Part of a small language model's weights.
Architecture: RMSNorm before each block, rotary positions, biases on query, key and value.
Training: a variant of SOAP for these matrices, 94M tokens, 2881 steps.
Each number is 500 + 25 x the weight over its row's rms, rounded and kept within 0 to 999. Layers, rows and columns count from 0. Numbers have three digits each. The size before them is the row's rms in percent of the matrix's.

# o: layer 6 attention output (transposed), 96x96, rms 0.133, rows 20-31,52-63,84-95, columns 0-95
# v: layer 6 attention value, 32x96, rms 0.151, rows 21-31, columns 0-95
# gate: layer 6 MLP gate, 384x96, rms 0.139, rows 0-30, columns 0-95
# up: layer 6 MLP up, 384x96, rms 0.133, rows 0-29, columns 0-95
# down: layer 6 MLP down (transposed), 384x96, rms 0.121, rows 0-29, columns 0-95
o20 080:553490460511497523504516557455522498523514486489516459500501503483503527480512541480503527509515464522490500460484498469553464514503491439526487486527482523503493468521508509506502484483494511517462496510476456493535527528465546484456528539505519487511498510535460510506495467454506535490
o52 090:476510513499481510534503520507523459468543516525516515452500497481535486492446472476490499519455499456470470505499524526505521536518484516504522480551516471483433506510512511499527514494464493533525548431518531495527500496510520533472531492485500477479515487525518494490470507506510546495
o84 127:494517476478492510446492541442503494509503525538516520484547482485504565487503496486554508508449464522527505486507522473492491500496461480528521506491506494515487504488496479485469487495519498483496506484496511498473478433542472532499488506439462455522511478471516527522489526546511505482
v21 102:500461506435491502495499478502455476515500519474444530467536485517480507533493479494519517535493450507541522518526469525480500493491507500485465467527542475510481515502493501521489515483435452481486484481531509456486497439509502484531491498485500469472523509514516484492503529507493505556
o21 066:473512497557491471473507475527507497515492494454458477476503503484521508498502465527501440500518516506473491534475460534500470436520548517462464484486502516504481501515442509503497469498498511470497539453516522485506487508526501507477525515544545502516474501486501475502497564507506522514
o53 073:509543497432523509501491507520505504487504523491533546531505535451512504521499486518503486509509493486482535500515521489465519537447472474519535482499494479492478518459505511544495557518529484504489465522518468498482491433479522486512505450531506462508532478496556495481497482481492484506
o85 140:542490483483498501566451506474478495473492497539508502524484492533506490491494508497527516497471549493493511443497528525476510500565515514528469511539510489498502506463502480493506502521503463510476528488545530488511534431537479517489529469517471495509509502520551459466483520502476510496
v22 110:481489482489496515503525493525501482525548556528483514534500502529484465506473497461509508492462474489547440477509457486468502523520556476502531521493510516498531514486526500487509447495469512540514507493539467523528535494463485465500527469498508497564516499503501491488469487527519502530
o22 070:526466531477518487486508550493529482493522487491476467543503497478575531513519498476473515513487511437477527496456512499524499500516464463497526507487513483528479511513515459479529503477477502495490499513506460492487510489484517466469514551486475502483492478532538511499449507429500516521
o54 083:527517507452557499537519483480473537491502490507475500525543503574477504476496480541498497462512539464555460498547490489508510505502509483507508491525499503520497522485515496506512498470474524512473445483486545499461510541476506514494510492464496506542486520527519514527502496511488559510
o86 130:529502479514492510551498469520409519532538509512496495500490499544483526455493449515502517526555533499522502479540486480501462460519528491485492483517478524547519507496502542481515502512496456499506507504503510483483493519513540469486543491556520516508527507514465501516486508512526505494
v23 108:528499472489494474515497523483485534486487494494510492535510492485465490503503525493495515513514522507546506491487471458496493464501459519519476509523488436500478499536483487500497554531505496538530456468549535481496489473494528454485568529481486505508435471496466509506491469522534471491
o23 078:513511510526471480550504533487526468510490492511513463502489517472544466452504475493475504482540454505488494487490485518483518531496495479515546491508453535455529500512468491496516472537511435500490475484487510501511522511492542522530530510483534474489490456508474495527467455463536477489
o55 075:523518501514528454490430476476464481508482534458543487486477510507508497515480529478509518476492505525479468474470480511527457478476490474531476540505521518500484471476493507514466501541489491475506557503503494488522549509507482495432477543507533522519530520521503504480526474498484502537
o87 135:511496500515465472494461497474516502497482479490505454555512456531525501506495520520502564481455553495532512485519471502498480524476506545511495500469482506536502486493518482540492449504485548481508482481467511538521472491509503470498479514550521529475468504498490460465498523481468536491
v24 104:488519500498493472505499544504475506505489506503453528524530530476502481474496510499494457474478543499477523518521553514527501509513493498470455522534506490497516524430460484519497518486487523502525498490459484524514505499512482475546507533531544474477481463546453514519517532465459471521
o24 070:511489479452545541491497558508531475481521500508512448535489500494489522517542467454490548529504513446482460534484481534558522500493512508474527500484485491509500524530485481531520550497478503503486517527497481466488455506501534484479515518486521482512515496488473534459524513501507514506
o56 087:510484534453440454492472490553477479502489489487526525448508505494467469510499540501516491497473476479507504481499506475493501524488527511521491522510499549511491519488461473511496479470507501466536465477498480535447534456535474525500526500494498481522517527523545496505440513505494467478
o88 137:491465476481486453483541471507506537513485451488476548503442509490481458537483544540461466504485494476500482476508533456458494519480488466497479539484492481496489498485480488516500476486502456478516520497504484548473526482491493496527451483505532530484514503523513541483487458503484491509
v25 093:540489501538518487492467546502565491470490540482515510487531487476498496486502476531539493517527479513490490506482466505552539487484513500514491489520456512463484497480476502531527581508529561533512514461508500549541491511536516518493497492505506471485499520525499489504490487518528515523
o25 072:498497500477501499497510485537481509491493474472456484480519503524534506491467496493522499490499503489502517489501525401518451479484491521482505516506531526539533514487503491466493492463514510505478488549504463514518444515490493474491523524526415539531526482515515468487489519479481529480
o57 074:491492482509490508489515505513547513544472483433513472509462549504498483499525512460474507437474479491499513474474485481514495520474474503521494515539520539441512505480508479518512548519518454489513466506496500511476516529502523516496462447471541495477481489502494484488541488485513541533
o89 131:506534490532548496487488460482558510527479539504487469501471516481503488471551514533494499536484576511503529539503499520504511506493500504518491537486478479479475488509476508478535471517479478500474483532505498512525524470464504502516465458498506508458518527482445533493479504558516504508
v26 094:467479515493468483526522479519489489464524499544487436498526510506527525548512501511496498475527493498499544526586547500525490465500511472538474512482536485524519505498499497473471521489501493524451492511487483540445481497484486522513507500506488512513474481512476500497443479503481505455
o26 082:511495535480493471517487511489502506493527529454452467476523509467498454490537447517510430521518514450497542508495525485483486496559523471549502504470519482519534499512496532486522470500469480467507482490511516496469491496513528505517513519496488508518440482508505475532456514477503528503
o58 083:507483508474484520499500469493432489455487465532493556501488541483523518503497495502464506523505505505501445502515512455518475503495499507504519529481502481538514508455517510494482516460535516541481491500553498477464500486490437550524483523450495534498503501507475501481516524479487505552
o90 107:472502472489453485467529481512528489531504519531485502486533499451478468490479524482509551496484506480483507548471509470520462506506459484519476472479540504539511496491519474509472485511513498526493534516497529502481499510503433466506502512443466498519516512521496536481500564446508487496
v27 103:520523522507456482511540521452535499492542491544512516498499482518505505493504532499483488511486525498505483562491514538504465521496517500468480520500506469543500448462504503494505508510475515500489492558502526505501504525538479516432478523491509476529466506513537457538453492541484489527
o27 066:507512495545488479511496540461474468469472511470522509500497465497509488482489527497510534494491469533463482517514488542505551490502523525513507491516450503478514549529492479497500503456508509490468529470506519557486497448503528504492508519471498540454511484487504473497488450524565505534
o59 089:497456472493523492555462489509526509498504490439540513493504492540536521504561449553470491475507509478512508481462524516489462464464518476487476479488518522437481498494454462492510496493504476518472512494524498490484542523519482511508534503491539492521507508497485473483485523531505502487
o91 140:468524468543488471441484481545464484489473492506524496502493474487475482516514492506515471526501449489510479556490498512531474543515463471412490506527500491525491472495525520486486523512469487518455487500523539484481524474509503489509502478522508509508504515496461502477464536471524528518
v28 089:572509507495528438537476498512510505499506494502506490490502521496516486496481506516485513478500455505479449540475531498491466505521499517515441564513479490486509540508523510515504526464510547482509485472504502481476481498467473546477487511475524430494523497553504485493527498505491509529
o28 071:486486535520564507491506518502464469507510514529485498543499492488498536511454565472536480514521472493502518533521524521472508495475503530481508479452441481524468486502505475516507497469477509493514500523482539475499506464507460465522512504536513528495509495521523547518514476484461451519
o60 073:533547496504519499517517473482536505480523522479494515523534549450487488481535488494523466534498500519467460524486504536503536512457486493491488527506506523514450497454498506462468485499481493482433479493489490489526558480488498493470512510506473504492457504517521489487485499483550544539
o92 120:483475511475458492479523474472519509516478516498481486472460497494487505475554513567492507502496477524519453482503545511515529536505482486471476511473499523511504552503449512567508493490539487558508467500512491493509524519498507497495465499504488525460517482507543462526465507512491540508
v29 093:516522494530477501521525497454482504533513558487507545482471542484520487484528510490522510475493480501466540471516508514498495488511518476523555545514514509458435486516491476529540479483485489453475490494467498528475456473505502476475494535525476510507503486497519523559488499459478498498
o29 082:503527479507483474499531492549467489463475497507519500524520466494491491488441478481476518439517493534533492485534527482480482518458493521476529490495480503446519515504533522475501478471484479528531468507486507550530504498467482522505507514498437530496518453512519502517502496480536476457
o61 080:511497483526552499564476493502522517503483522511531512498504512459468501491490484486548480502487428450475512481482506495487454466475449481506508505521523510469494465523521476500491503522520488485457479522501525471476517503516502504504472515509513474508536504466477534477513454469481449536
o93 124:475509515431492502480536500493456503537503468514503518464508526464524504517496514494535513513532503495471516531511517501472509555494482502543526458547528502528486487498510509540541544516479461494523535473499468492522441498533508471482487538505503460504520504518512502499477461519460493502
v30 107:493527528500517517487473508457499481505476516513462488530513473537502578492524515568514466509492467497489473529463562513465521518496480493474505450478483521481524511495495512494492459531528455497523447493524474488510482494517506513484488481480496491532511536511494501521486521532501454514
o30 082:477502492457483504470514475511539493528503469513479468486532521510518456506490477528477505483529516509538499438496506492492474504482482487497506491542536519483513498475536557472520456532545511520510494501515509516526497549476545528514504479510518470531506498497498537492433537470516501464
o62 065:520507468496518522534500496529421506513511531526529461514460531463512483443476497470485455537525485510487485533520469490489503501460516479514513522491483541488478506534491507503496514511481468506529497467511479502494483556440499516471455514492505495462478496473465510525474495524504517510
o94 133:464489508500521474533502549501532487469486544487509532511511492535469485523493497471547433522473471487468443473514490523533483510501489496469492497487490482478467493463470515460527527491499504497458500459476521512461537481490517501473502483492467531495469506506504476547532496501512546518
v31 105:499497494514533454536544505466479520495523476487522564508445496480482531484490524483496490521515509502479476473529497506508507467501481499495487496488502460505503467535510482508479493473548526482506499500467494480496453541427489536474497512499487516443479491513496449472515520505470453476
o31 090:479472510456484500467509485531488489489524458493490535502495484535505562508526540507478482473506506482490505509478546496510480449513530497516465515507521474538458525512509456506526505482468534480535523529500501494481513508525508438504517493488494468491464566498560484477510527509487519494
o63 079:507502452475475475486485519471475482506464480483505502502454503475565474514507458478520473515462523506482497525547464501490508522503531503502536519500480499496467486501511477480513501487480483520475507493504462508506515473514538515512487448566530522465435445517467485491513508504485524527
o95 128:512461504492482487493511520480528516480522521506498500480517458456480466528486520479515545533477489510484499529513480504442492545496482493441531474505507482520485476511495508549448528549515543506519497479521485493515469516479465490510443553547520510506507479529472507508500523525495518478
gate0 094:508472481514486531507543501491462521491495457529494506483511473452484480496507495515467483531492494540465455487500538476559471495465506487532494504481511528490534481511511503448552508487506496531482511510518498469500459523494482536503523513477487521522511447494473581505502510479521472508
up0 084:531477489534489514526469468511501499503487507503498465489479501541508521495502533500499502538502547500502485466494533520521547518534454461531477546485493483500517511453500509534455466480535523541474536520520512530482491492485571523482495508487504484512516435500510532508490521517498543512
down0 087:483493489486536464500514502506505480512480498517481492516490482493481506535509485472479480448567488501492492511480460470497500520523524476500447500523529454464480483479538525454503479485504468504509460539497527464500499493576488503503480474472499451533515477478504493548487480472478539495
gate1 104:508513513508471464501456486495484477474503465485436466497522512490493493529514496552527500494488475517516479492546493491486477560452454513514491516459524499505493473514484565470517465524511500432523496501487487504492488473474489514486510485544469489522533498500503485497496479535507525453
up1 096:493481537512514471504467496481499478491511459506521508441519477497498491528563539501476481528514494519511488482541547481489488550516495492490514553487510515482516512527506509465513490512494509489460500553462516492529441483470525479512578505509525505523499488519463491493526510489492486465
down1 096:529455463514496500483505455487509499492533566494504525538508450488525541503514513507479444503510494505512520477503490503474513508511509544502530506498510521462471512453517517523489480498535522480518481507483552509486463471509517508507501523472506474484499533472446496468523513522523514428
gate2 091:490537541556492539473522470516516503517481520533491511482473476514529490475473564500528473515491511461454503498492515494493473489515499508535486512482482442493504528522502483461489497487504518538524473523471551483527495443548483502468527524469491513475501525482483497470494481472522524521
up2 099:527477477562485495502518475531504518510466498548518517521504515491478507484493525541499484512515551495530504522520496513498483477518502504520488536576467479459494496489455487428471511492546521493511502521541510503556480508501481505514485523503485554492488494495488492488520462485534533492
down2 092:555540513477504467519486513502488508504468540511499500472457536502465517509492462467514490477462503505463531489502483496523464517486489491516466429501454491509490498523489505491502464524494500512555516482505536537541474460476488434536484482505490526505463515480515507496503490495499479459
gate3 096:482492526489464512488478516517505455484442517542532504514554499501497536526508486476482445498486464473504510522440500526488526517492482464485540509515474511481483469483471481463503523506523475509483500480452475552485519489467521534481483508488508500487489520495511480527561521459501515483
up3 097:525493493540480537497509470530494502466532507453511524518471510491485481476515525471549506519439533542505503505495487490505505496538461503493468529524486475508516506516513476452483512469489564505525483523525494489516520512490429501537495506529491478505507488487466558477497529503544512507
down3 100:455493529565440522496505533493500510491523523500528550498538478493523522485539445465522501512486478487513469445515526508506460485492472503505488488492512505483473530463484499526485513482498505461481505516542506476480505492511426540482522520491478500499498509486527446487497518516493487481
gate4 097:531463532439497495484499480515529559495502533496494539458489545527490455467489511556509500491490479470519538483505500517524461520524468506481489486506466478466495454426502482467515543532513507492503525510509517518507507522498539497513487494512528519507467529504489520484522480478487497499
up4 102:511512500501480499456485497508510486503550481521468523531527529497492531469528549491519533500468514539516503538485507554503485535475468494486489454529545545475474517507505481480518461490501490539482511496483457533489544484515477513556503538523497506505485535473493487486510500446478488516
down4 103:487424482451492523479514528513476486508529520517498482535513521471493507522510510457530534496501489488482494555524507498513513523491538527528513536499488497514537494455553455486479493493549457507531441514475471508497486538489509518476503476513508474499515488528518492523514540459512493495
gate5 108:475496515476490486482478483513515495461464516461473481477505491487523495519549497482392492517481508500558493496528497496520476485488484499548523531503476500479499484485444522468474508516522505487495473508483478539516510503488498515533515526521492517473538487459533483478487555515476506501
up5 093:511478447514497478545480539521488544535506514522504504481513500477490491479455473503510510480470485490520506539517504507525460435495477479516490520557512512505506473487493481499540524509492498498463553463487520507511474529442445491517491494505492480485499516531478491480507506539451526464
down5 093:530500522491518467466483558460509510475497472474512508508507517519565499514485552500556495498499479532488489529495520455522533497539492456465509505533536477519497507505506447518498494530474493509493500472516485474494499515493491545513541500504450496505567499493455510511488495471475509508
gate6 103:560542532514491538474453499496475546500489500478502533461475469492531523496488516513490466503478496496488458455518541491514514484485550497553497499474504478478466464494508494480509473511470531532493476469445505522534506533507514509506495498547549495485485462497504481473489486527520510501
up6 097:510499456524526481536517500469467479499476516474527467533548522497474479513521493479520528495539516513525474518479475541485512509479510478533483497496459475549499477517428470502478499485469499519511471537496445505475519464514511492505551522499512501474504514504485463474525498548469491486
down6 100:503502529497486561476490533529466514501537494511445507498479493563483507483480482538479483540503514504512511502517489527521488499494471517507511519505509528502491504476532462489502477539541503491540539534514494496460479482528511526463492481467449557480471496524450536530472485504514503510
gate7 102:494477546507512512483497535520473507486472515465481532499515483504478443474495497500510488511477509485480520551497493587508461510515532501553455485502502467503532493477485526439513504473480520502488511511476513459509489500516507515446444515529522497489463470469502485499491481489495472515
up7 096:518481490531492516498474500518524521500513553542509484477478493530515518519521461503524541497526479504521495438506458473492576469515502514432562495526485489499473517536525495488488520530519495491526513478549494486488510512515499493528481535487492512492528515544479527504531498536509489493
down7 097:502486477501513487482487501550512480463532533479512520546496487486517484488524469526469526531500526512499503441540524497507469494519506496476485504473509493469486506471518525425485537468489498527512504479507471443493466487507417520512501476498498484472533509466521493461485493496514471506
gate8 081:510507524490521520525544498543508508459489495488551527526521520504484499537505531526512490562519513479495491504463515485473518549535561496463476458507477477467488506515463484524501474498513498513490516488503472526480506490491550524496488498486480511460491494501496493477467472574539527483
up8 099:533460482467483520529476531465535543504507564508476488512478530499493441486525468494493472500531472489453495497481498468463529519483515535494499511479515498433471504520493496477458507474497528488504501504531482507481528509488516524509477546519481478511461514492520455474502467518519507533
down8 089:501550552542489477462476477515492514517494493517486515464494501542469480519455500539470458515520487543522487506499514511513425476520460485517499501466484483492459493490441520505496504476461502497499521490545513557500501472505515481481518482486469518516482543504510532506469503492518496482
gate9 097:472477473521539531509518526491449437522479529494530485512494498497520513451553498526507503531501459490500492529487509459510512491510542536506477504509497529527470505542493497455520496495500538501498486531515488478498499441495497484488499516471499490503527429464528522533528496531538498502
up9 096:489501480480506499497505507514544526498493464485514472496525486478478471441506477508500495478473494513506486583507504492525492501455483505481554470518487451478479507492466513531473480485492541482490514459512516466499481535508465486505539498472508484522500537544458502532442493516481473530
down9 099:468521506534493466488506459548477428475484510460516494505474503501469500448510476502477499502465489488464476493504478482477466516486491524493490478502523547501486469510547513471444493523501504494478536512497512499489502508494462494543550484482486546502471547503522474526492493504450511520
gate10 110:493499476527480529511525505556509491512463505484449500518516520506510501497511515465476484518499501508466495487467501478555443508503485493589465508498518491457549515497482509512492526505476538479479482498484473517479509520496499523518504488515492475478520453503443454501531482502542472483
up10 101:492493506550497516537495458483458468515488494473522498495457510481492498527523510484530515505509547529514453460479525492513505496545500472470510472503506476525501506494483477511420521507497437503500494534489544533447479508531498521527520475531498480480464516510527501485509519486473526522
down10 100:493514469502541538529524480513478508509546428537487457523489536492498441504531505478511508489506535525495465547457508520535507491509494524496465483485453476526474489474484485544498497491481493527475480478487500487480499534518546483491518490492474477489460491492488501518529484492507509442
gate11 112:503498524531504531539520503473506491485500521516473482504531487511529490495463503490507463468515525435514501470490473439506499565496505495489503519469462528500477501504483498454499476518456479473470440511491467541497474527464483532468514518529462547500489475505468470483510504503512512509
up11 110:514471516486536493470538480492514517479490476448488526463495493487528503484530481521472463509525514522491501495498459512520516473497518495493488488482514515531515471544515483459528491499518519465539507513484550499561506481551515499509521497554511499477446502495464507544522456517521529455
down11 107:503528545502485459488519509457460491500506508466515522447508497462514499500507444470458540519470540474488471545504534507483546497481514493484511509504505475526556489513545469494494496473522523440479540503526550490501515481496486450481519497516495478504473513484477507515492496490493526489
gate12 093:483526502447517488511482523519511484501532524479516539535506464495452524511494533475519503475514488496514459517524479525472507525527506483520483523510475451522481482525510502490518493511479518536530537489474447439481477494506496520484529521487505484486506525522500515477501511530460495593
up12 099:507484458484508496465515519503526486492505500485483481439465508516463503487529514503468530529524491480522490474540519496514460472487514502473501489490523594482505551541493485466522518525522484540529534528485525498466537509518489484492533494483487507494509501514517512547514494531481451477
down12 095:478565505510504504496500478473474507488559519489494439533567493490491469493512462511527503500499535471516554498518467522458515540483496460495469469512522484526500486485509535516542488519522500500502487492498492504521492464502527534528500489482498461500479464514521496474472475501509520441
gate13 095:439460523495450491471499532516493500477520522484509466544524508488543497482545457511478539465504498517504494535463496506503506526523524535506490474499486505461522447484477475511530521480538475506498538491451498481522499478507494490504487469516510532457489496451461460513513476485518487498
up13 114:507485491529497550486470498509523498476444549504484504422458471510505482465470483489512489518515531555481493495491501556484518499489500508480530528550474496481486528485520524505511493502488524492506537524497496510510479538496478542496494476495570529510519522510534546509504506484495524477
down13 110:456480500514508514469499469486492533493527482508527514503472480509525497484489504498534525517492534533524492503516508521514505505493544513482465510514552534535483573533518516481426479490468504509479497496487518450482538514475491548494531492488531548475511527482517520482496534499483467463
gate14 099:500511475514501482498499511523487550567480477483509494528543408507466486516510515484539529496491480498531504485470490501518502497459529489459518509514497497468495443465505499494482485500498487506499571462512525498504484493552472493511485527466534508466475482475470474496490513507502485495
up14 096:529500487486489468522506505473527528501527500506528500480489499469520465540489472488522505511521459509541520497470496503474489478547463485501479480484540480492506512447494500543494524521456482527479483522473484536533508482469491508427495546527503462538461483454469481480491517496517515528
down14 098:513529554505477503512499521460517466450476482499479465498472507468512524508536538527514505509537488504510491487468467529522501481521491511524462494529504477493534549440520510474508489511476482493521484487513499547470468496526465446486479501493485514520507500483530495573529497540502519500
gate15 101:510508520501523548499474528498501492487486436486529533513525486474517494505529485525514508520490458461486513470491522468487493546508509511527561536521498518456502493502516486533482529499462492466548524514507467483496482477505508506492510511450538473450531488520479518514554515508471464475
up15 102:499531495509460549523481553475503485486525484481469533497537493522492551532502492483491508468524491537488512505497498484481520566480471527445502507486504542463489495479512517564468504493451487486495532458517474539463507496512472481495510485486500479474526537504528519501533513493489519514
down15 103:471535545465484519495508518466496543453535491470481500496521473481533492492451463480491490480508511579512522493456516483537519541492446476509505483491528516467505452517469518526502502498515530486481490507542526556485483518494515478513494535503506517506503539488487500484495471508507528500
gate16 089:515484513470506487489488526455484500540503528495487504466463502477488514499510516521515517474489491526500463541543493463477504474502507463517506498455488524505469512533535499531517478513492536488499498472512481487465489481488461447532473513424524518493450526513503510463474442514536481485
up16 088:511484482492503505504461457516495512429485521494528497521478494524511476513509538460466520446492474545483488437521486538469532475504506518505528473514441487498505506519496534468486561490519499502520494520532508460462552500527494503518526480503509498520514504551513482482503508509499493488
down16 089:544486500478524498528503519524512484518511445506496502548471500474529507515533509500542486487481498492493481552504538459481486508471513487504498520527508490555491509485481461525501466501471489467508489516482487535545434542516478513485482511512488491495543481523441525492551542508507520505
gate17 100:480510473502554484485484519494466495527569504511469499520509513516514510444477533517511498496502479475510530482508488512520537503554502467504533461498480500444510504492495475490486499474502519504554527511506490474502437461464547516497510538492499490484448492498512472530476480509467499529
up17 103:449453478522495468470456506464490517509543504527514488494506523485537518452495516464506534524503486516513512507490463470549472463496530457506535510480492529523509545502497545455478488498522490477503502521518493464463516512529520509517492540444505506499490502530491501536464513504465517498
down17 106:460487524485483497482522509494491475509514500492478530527532473539485490508504505494540508496549489484484498502507491525521501498526513456522534496512472503471546511525505486528516450517534490554479498477463530477516539471471481528483502514464549520495457513499539483489477448498513425507
gate18 099:495525530504448514525484538504446486508549501501513520484493508511523529504486462503509502509516490462522483503497517487462554486556537500498455524527462486514452517481469481494509493510524528466550492480459508518464516484494486459471498503512491479486513448522513529496487508443482480497
up18 093:488511516519510567431488520510536530489473472498489501534475476482475520503529499520524553512501499528510505487505464497471517515476511490470457552463506508508491504512477505454489538493507499491523458562486497462501488510458515456478507502475486489507508463521481509517498557516524477497
down18 090:520512501482478541556501493508426504536527484503473500519526463471517495504470517501518492481496487488510518527446575513485508516522506499498476478519499511491489480496496492503531474535525540462471478460497484475494521519508530488468481547506509477491520521513446505487514498500489566471
gate19 093:491477500474494471510482530501540483470523489490519465526493520468517517485544487481503504514450495476522537483493514546513515527477476499530545507492499494478496520501475481537467493522551504483530517480486538505508495473537562547513538515505482532481478531496530454523545511501454493528
up19 094:499464475429495443477507495515525546466491470508483493490467505511512460488556422483512475505497496467497512522516469461504507497490507455488507472491514520463503483493487521465496502447522481467518487518507526539465518497510516524498501527494486522491506510528485484486506525504508489439
down19 095:553495530470509502521491510522481445521481496519514506478489450514498530463481536491483481501516470509492558536512484531503501470544496484527546527507437464524507471478524517505503494564490539529513505494499485479479490526483527448496492515498516501523484507499518517550475475492526493490
gate20 096:510497512507474515506501551482514456520505522504472499517517552527525532461522502500487470493535544519465489457488516502500496498495487465551497510540508525501494534494503494484538480521497480457500533437485492516485510487479521527458475521473485523470480517477525508480541438503470494455
up20 104:514434522479478461499514569512529503520444522504476503534530493467502475502495478540517486518520518474512518521500530493447452547447471441512495484527492518498516517488527488487472515547486493491522493464529517521495523481508523504472484515487500519493491477488471498472514481489483517481
down20 103:520537533523477449485491534501538503524536491487529481498463490502499517497511464534469518458490459501511552525482471490498482538490504421488512482527481479441525485531505436495499505521511482498503492481485496455502533522493504495539502499527508508525516451498490475512484510505507470480
gate21 097:515521464523474481515496524559493503514507489469426464492497528530480457506520526497516502480466460542526489536522520501536482507565523524485479516495502466479442502522500476534479494495517511494495498462467490471532555513510518496482499486530515541513472497529514509492494490500494490471
up21 096:493453463548473476504475542491497515494509417488535465505518505543500552486530508506498452485500537515482498501481506500512509502511531524453514523471508562477510480493496502491508485496504487492442485531478500480551535530485491483525489504466515488494508496505502496482552491496533477514
down21 100:530481492517471485477525492588531491498510538526429493533485510474490492516504519535470514547496463476521537516506500489545469517513501517509489543537509520500478511550513473493484474535540517494515503507533491491474552511520515522533510468483496521469478503503523497524493511496517505481
gate22 089:495485542478503505496484536506514499483464482480485523515472518529447540489518467441510492475459538527502490551485507485474473487499496502506503541491511458464490496490494464528538487513513531485528496508510455490487500467413512521507498504500520456506454503505476510488539464514492493502
up22 092:488511468496513512458473499505460483515480508482485512502455504521449539468486488479466510480506513542483480521534530480519540559531529466485499477506498486487499491509464481487536519504517438521509535497529528506478516484548489464513508500507469559467496458492484517487499504476530511463
down22 096:481507502395523469531512508520501506513463500515518495519502548475507550477504530466517532448517504463512495519465522553528500489463493512505493515494491484509501508519517484480497475509464491533496491513473465510535498521481521460499519515560509475501475508494487500548475518472493499504
gate23 107:487503520488558454493534525511508481491496519499533464498499491460494478482517528533482487459487479498492494492543494501489506489499485487486538517499525506496491554486543491480450571491552506511482562516533492508519542512504507489493498493444482514488479484502495514498491525578509490502
up23 108:488525534452476534500526518509492486519480488490490513472496494480543494493535479511490504511467485473471531478503471507515509486527491530540495531512508468530503474494523511524512576489492554542496522458490536512502499544459491506440496513477520509520533501518467470490468535463530523501
down23 110:492481528497485495484460519503485449526461505522498462474460488532517471489477518504473480518489507520501521526478510451487473519501533531488523518522481504528495481483522481495536504515504502489504488465496455478509462559508546474489506508507472485498503515494539520510419460456507468454
gate24 096:542509530525494519518575519499556520499466523487482506458527496497516519514495494517479492476526524469516473470468522480472502494451498498518514495460516498519538530498527551500495477490486499510473487512513488492491495536500538512487510553503508536486512421475519530523532522494496497536
up24 097:513487497469509507520492474461558506480510534494479469494516496514519533487521529514499501530531490476504523496492512523532463517500490492539546464485468508520499475528477463532457507496451521494475481505479495478456546488532523498514434515471529540505541541489490484513452484496481527497
down24 094:509523459520514478543529519494522530514482525465534460508545465478526477500520508493516519479548489516480493521470468531486518479477509480470539502530513473512487508520499476505515510496506470551564527490549486515486469522490498543494487461502502544545499462510514491523529469516502494469
gate25 100:490472458510537529496535503504547482485516440513489523497475474490469500493527511479486481458516513481459507513467523503478510511528501506494492505496471549487464482512508486483471460449498521457450500525504486508480529528463504479509509474442484462482500530524491502523513447513491485452
up25 106:487507509460519484530464508543502558538507520493485507490512542478500539517507475505542527528471513507526522501523537508460488521469504478494507481480529516489461484485459527522519519457508532515520480471507488473501506517507512463507509485461510470489522492475458554577477504491508482474
down25 108:543504516479539538520464480458469505482467509469464533494529513471523484537471492494520523508497547493532478501507505521447473467490496517445519477507505496485508507483457524504492531499540491503522491522505502459479476443524481505495487479507508525513464474468475508508563542492498482481
gate26 096:524512479499540506464511504486446454496522505503477526510540511474483519527473542523539488459487447490490453517514542498505531550550496479487537506495443476521515472502451470509510513510511496510505468521468508473516474501520486499503491529531516495460516526499509522484501519527492536525
up26 095:479499456492527517505473502505481515530524477510470524512541476509541496517479504473450522437529535516503467484508481515494485510487524501506483528510508524451505442526542498469537499479520501492477517512485484585488492516515526471509490505492484501487498530463488474488561511498516469482
down26 092:552505459406562474565458525483473504494523505532453502533499516491535480504548530476529527455485474500467533553494494501497492495492491500515489519501525488513500487518479497506526486512474491520509486517487483506492500502484503517541491475483502489507515516480500524505500508480475516542
gate27 094:515540500442495485530448510472504484504486502512456505483491507468453494478494531514476430463468486500501518522498475551500478494535515475470542476525499502515492532524500449520519478444461495511533498506486536480529498476490503511472522503461516483509498487536500525528502498524535491507
up27 102:446472502463457512503450482482528489456502498517453497470479458502475491518513470539449537474527510493463521520483500487498499513523479488494543493531490499516496503458481536504536518491448483527481461457523514499534444506479526482480490485489518474520510509497453480487504524497496509497
down27 104:506467494513527471506505519497499492531483490512507513520490509487517467538499490459500483502521492508543522509475479492506478484474540481489499519462524488528485508513512506488524450540550480551465523485455495494499508498521481538537515522512534552513506480503500519586531533560504508470
gate28 092:509498457512495513520497549464502490490489509508508492463505477494556490518516479532487537501548444478535518489497490524545499514480485507497502455518473480457495496492533493477526534465535475506532516484534466481515510444490521497487528501489494520470526490494490469551532500523553505461
up28 098:512527541504500471503484503500516515533487509489506501472520540506498495473497515484489487517505485458506513521477483488477601520533499511515525526506513498505499520538514528462468496526491534500545501459517480457474511532520524503516509510522571514482499582501517505485507481526513491478
down28 092:474492478524503485467497492486485499515472484453530505518490534487527524482496477477455507530507499493494485524479471525499500513552493488491484485511515521525489494505501530528505458488468514455500473472471446440534482473469524470519494434506496489514471496497540510493454498535476534442
gate29 090:493519507516527529521534520513515483493546546490539474501494494509533514512489479519505510526512501482503462510518524525436513520516501531484497538514499485490498563444488509523508519474451457501497551514468526504529504504531497509483487486488480520499503504512484448486514464555474555528
up29 094:523490462518509520456447485485507522485503503521497499479496496500491503436464494496462521538521444480477517490539528529491472510487489508487525529523507497514472503509524503479475466461475536507517522551496484460487521494524482502490487474480481493523520511464477514463453527500454453455
down29 094:537544485511474504549515484478460521462492454470480478519501554541473495548496515492457477442473477524511477501485499488496509537504496514488495489511504470463492515495510512490546501517507482481461477498537478508513482513515511539506458519494482466478474455484447461471524482497509508489
gate30 085:510489518516527497497481516452472526536478477479504518516463525488515512513464510552496473491526513491493517515504543506477503495449519522470509563481473488529481488508488508529487515471508542477518512521482482523507512524500556498472495518519454482510515503508540468492470460502554497570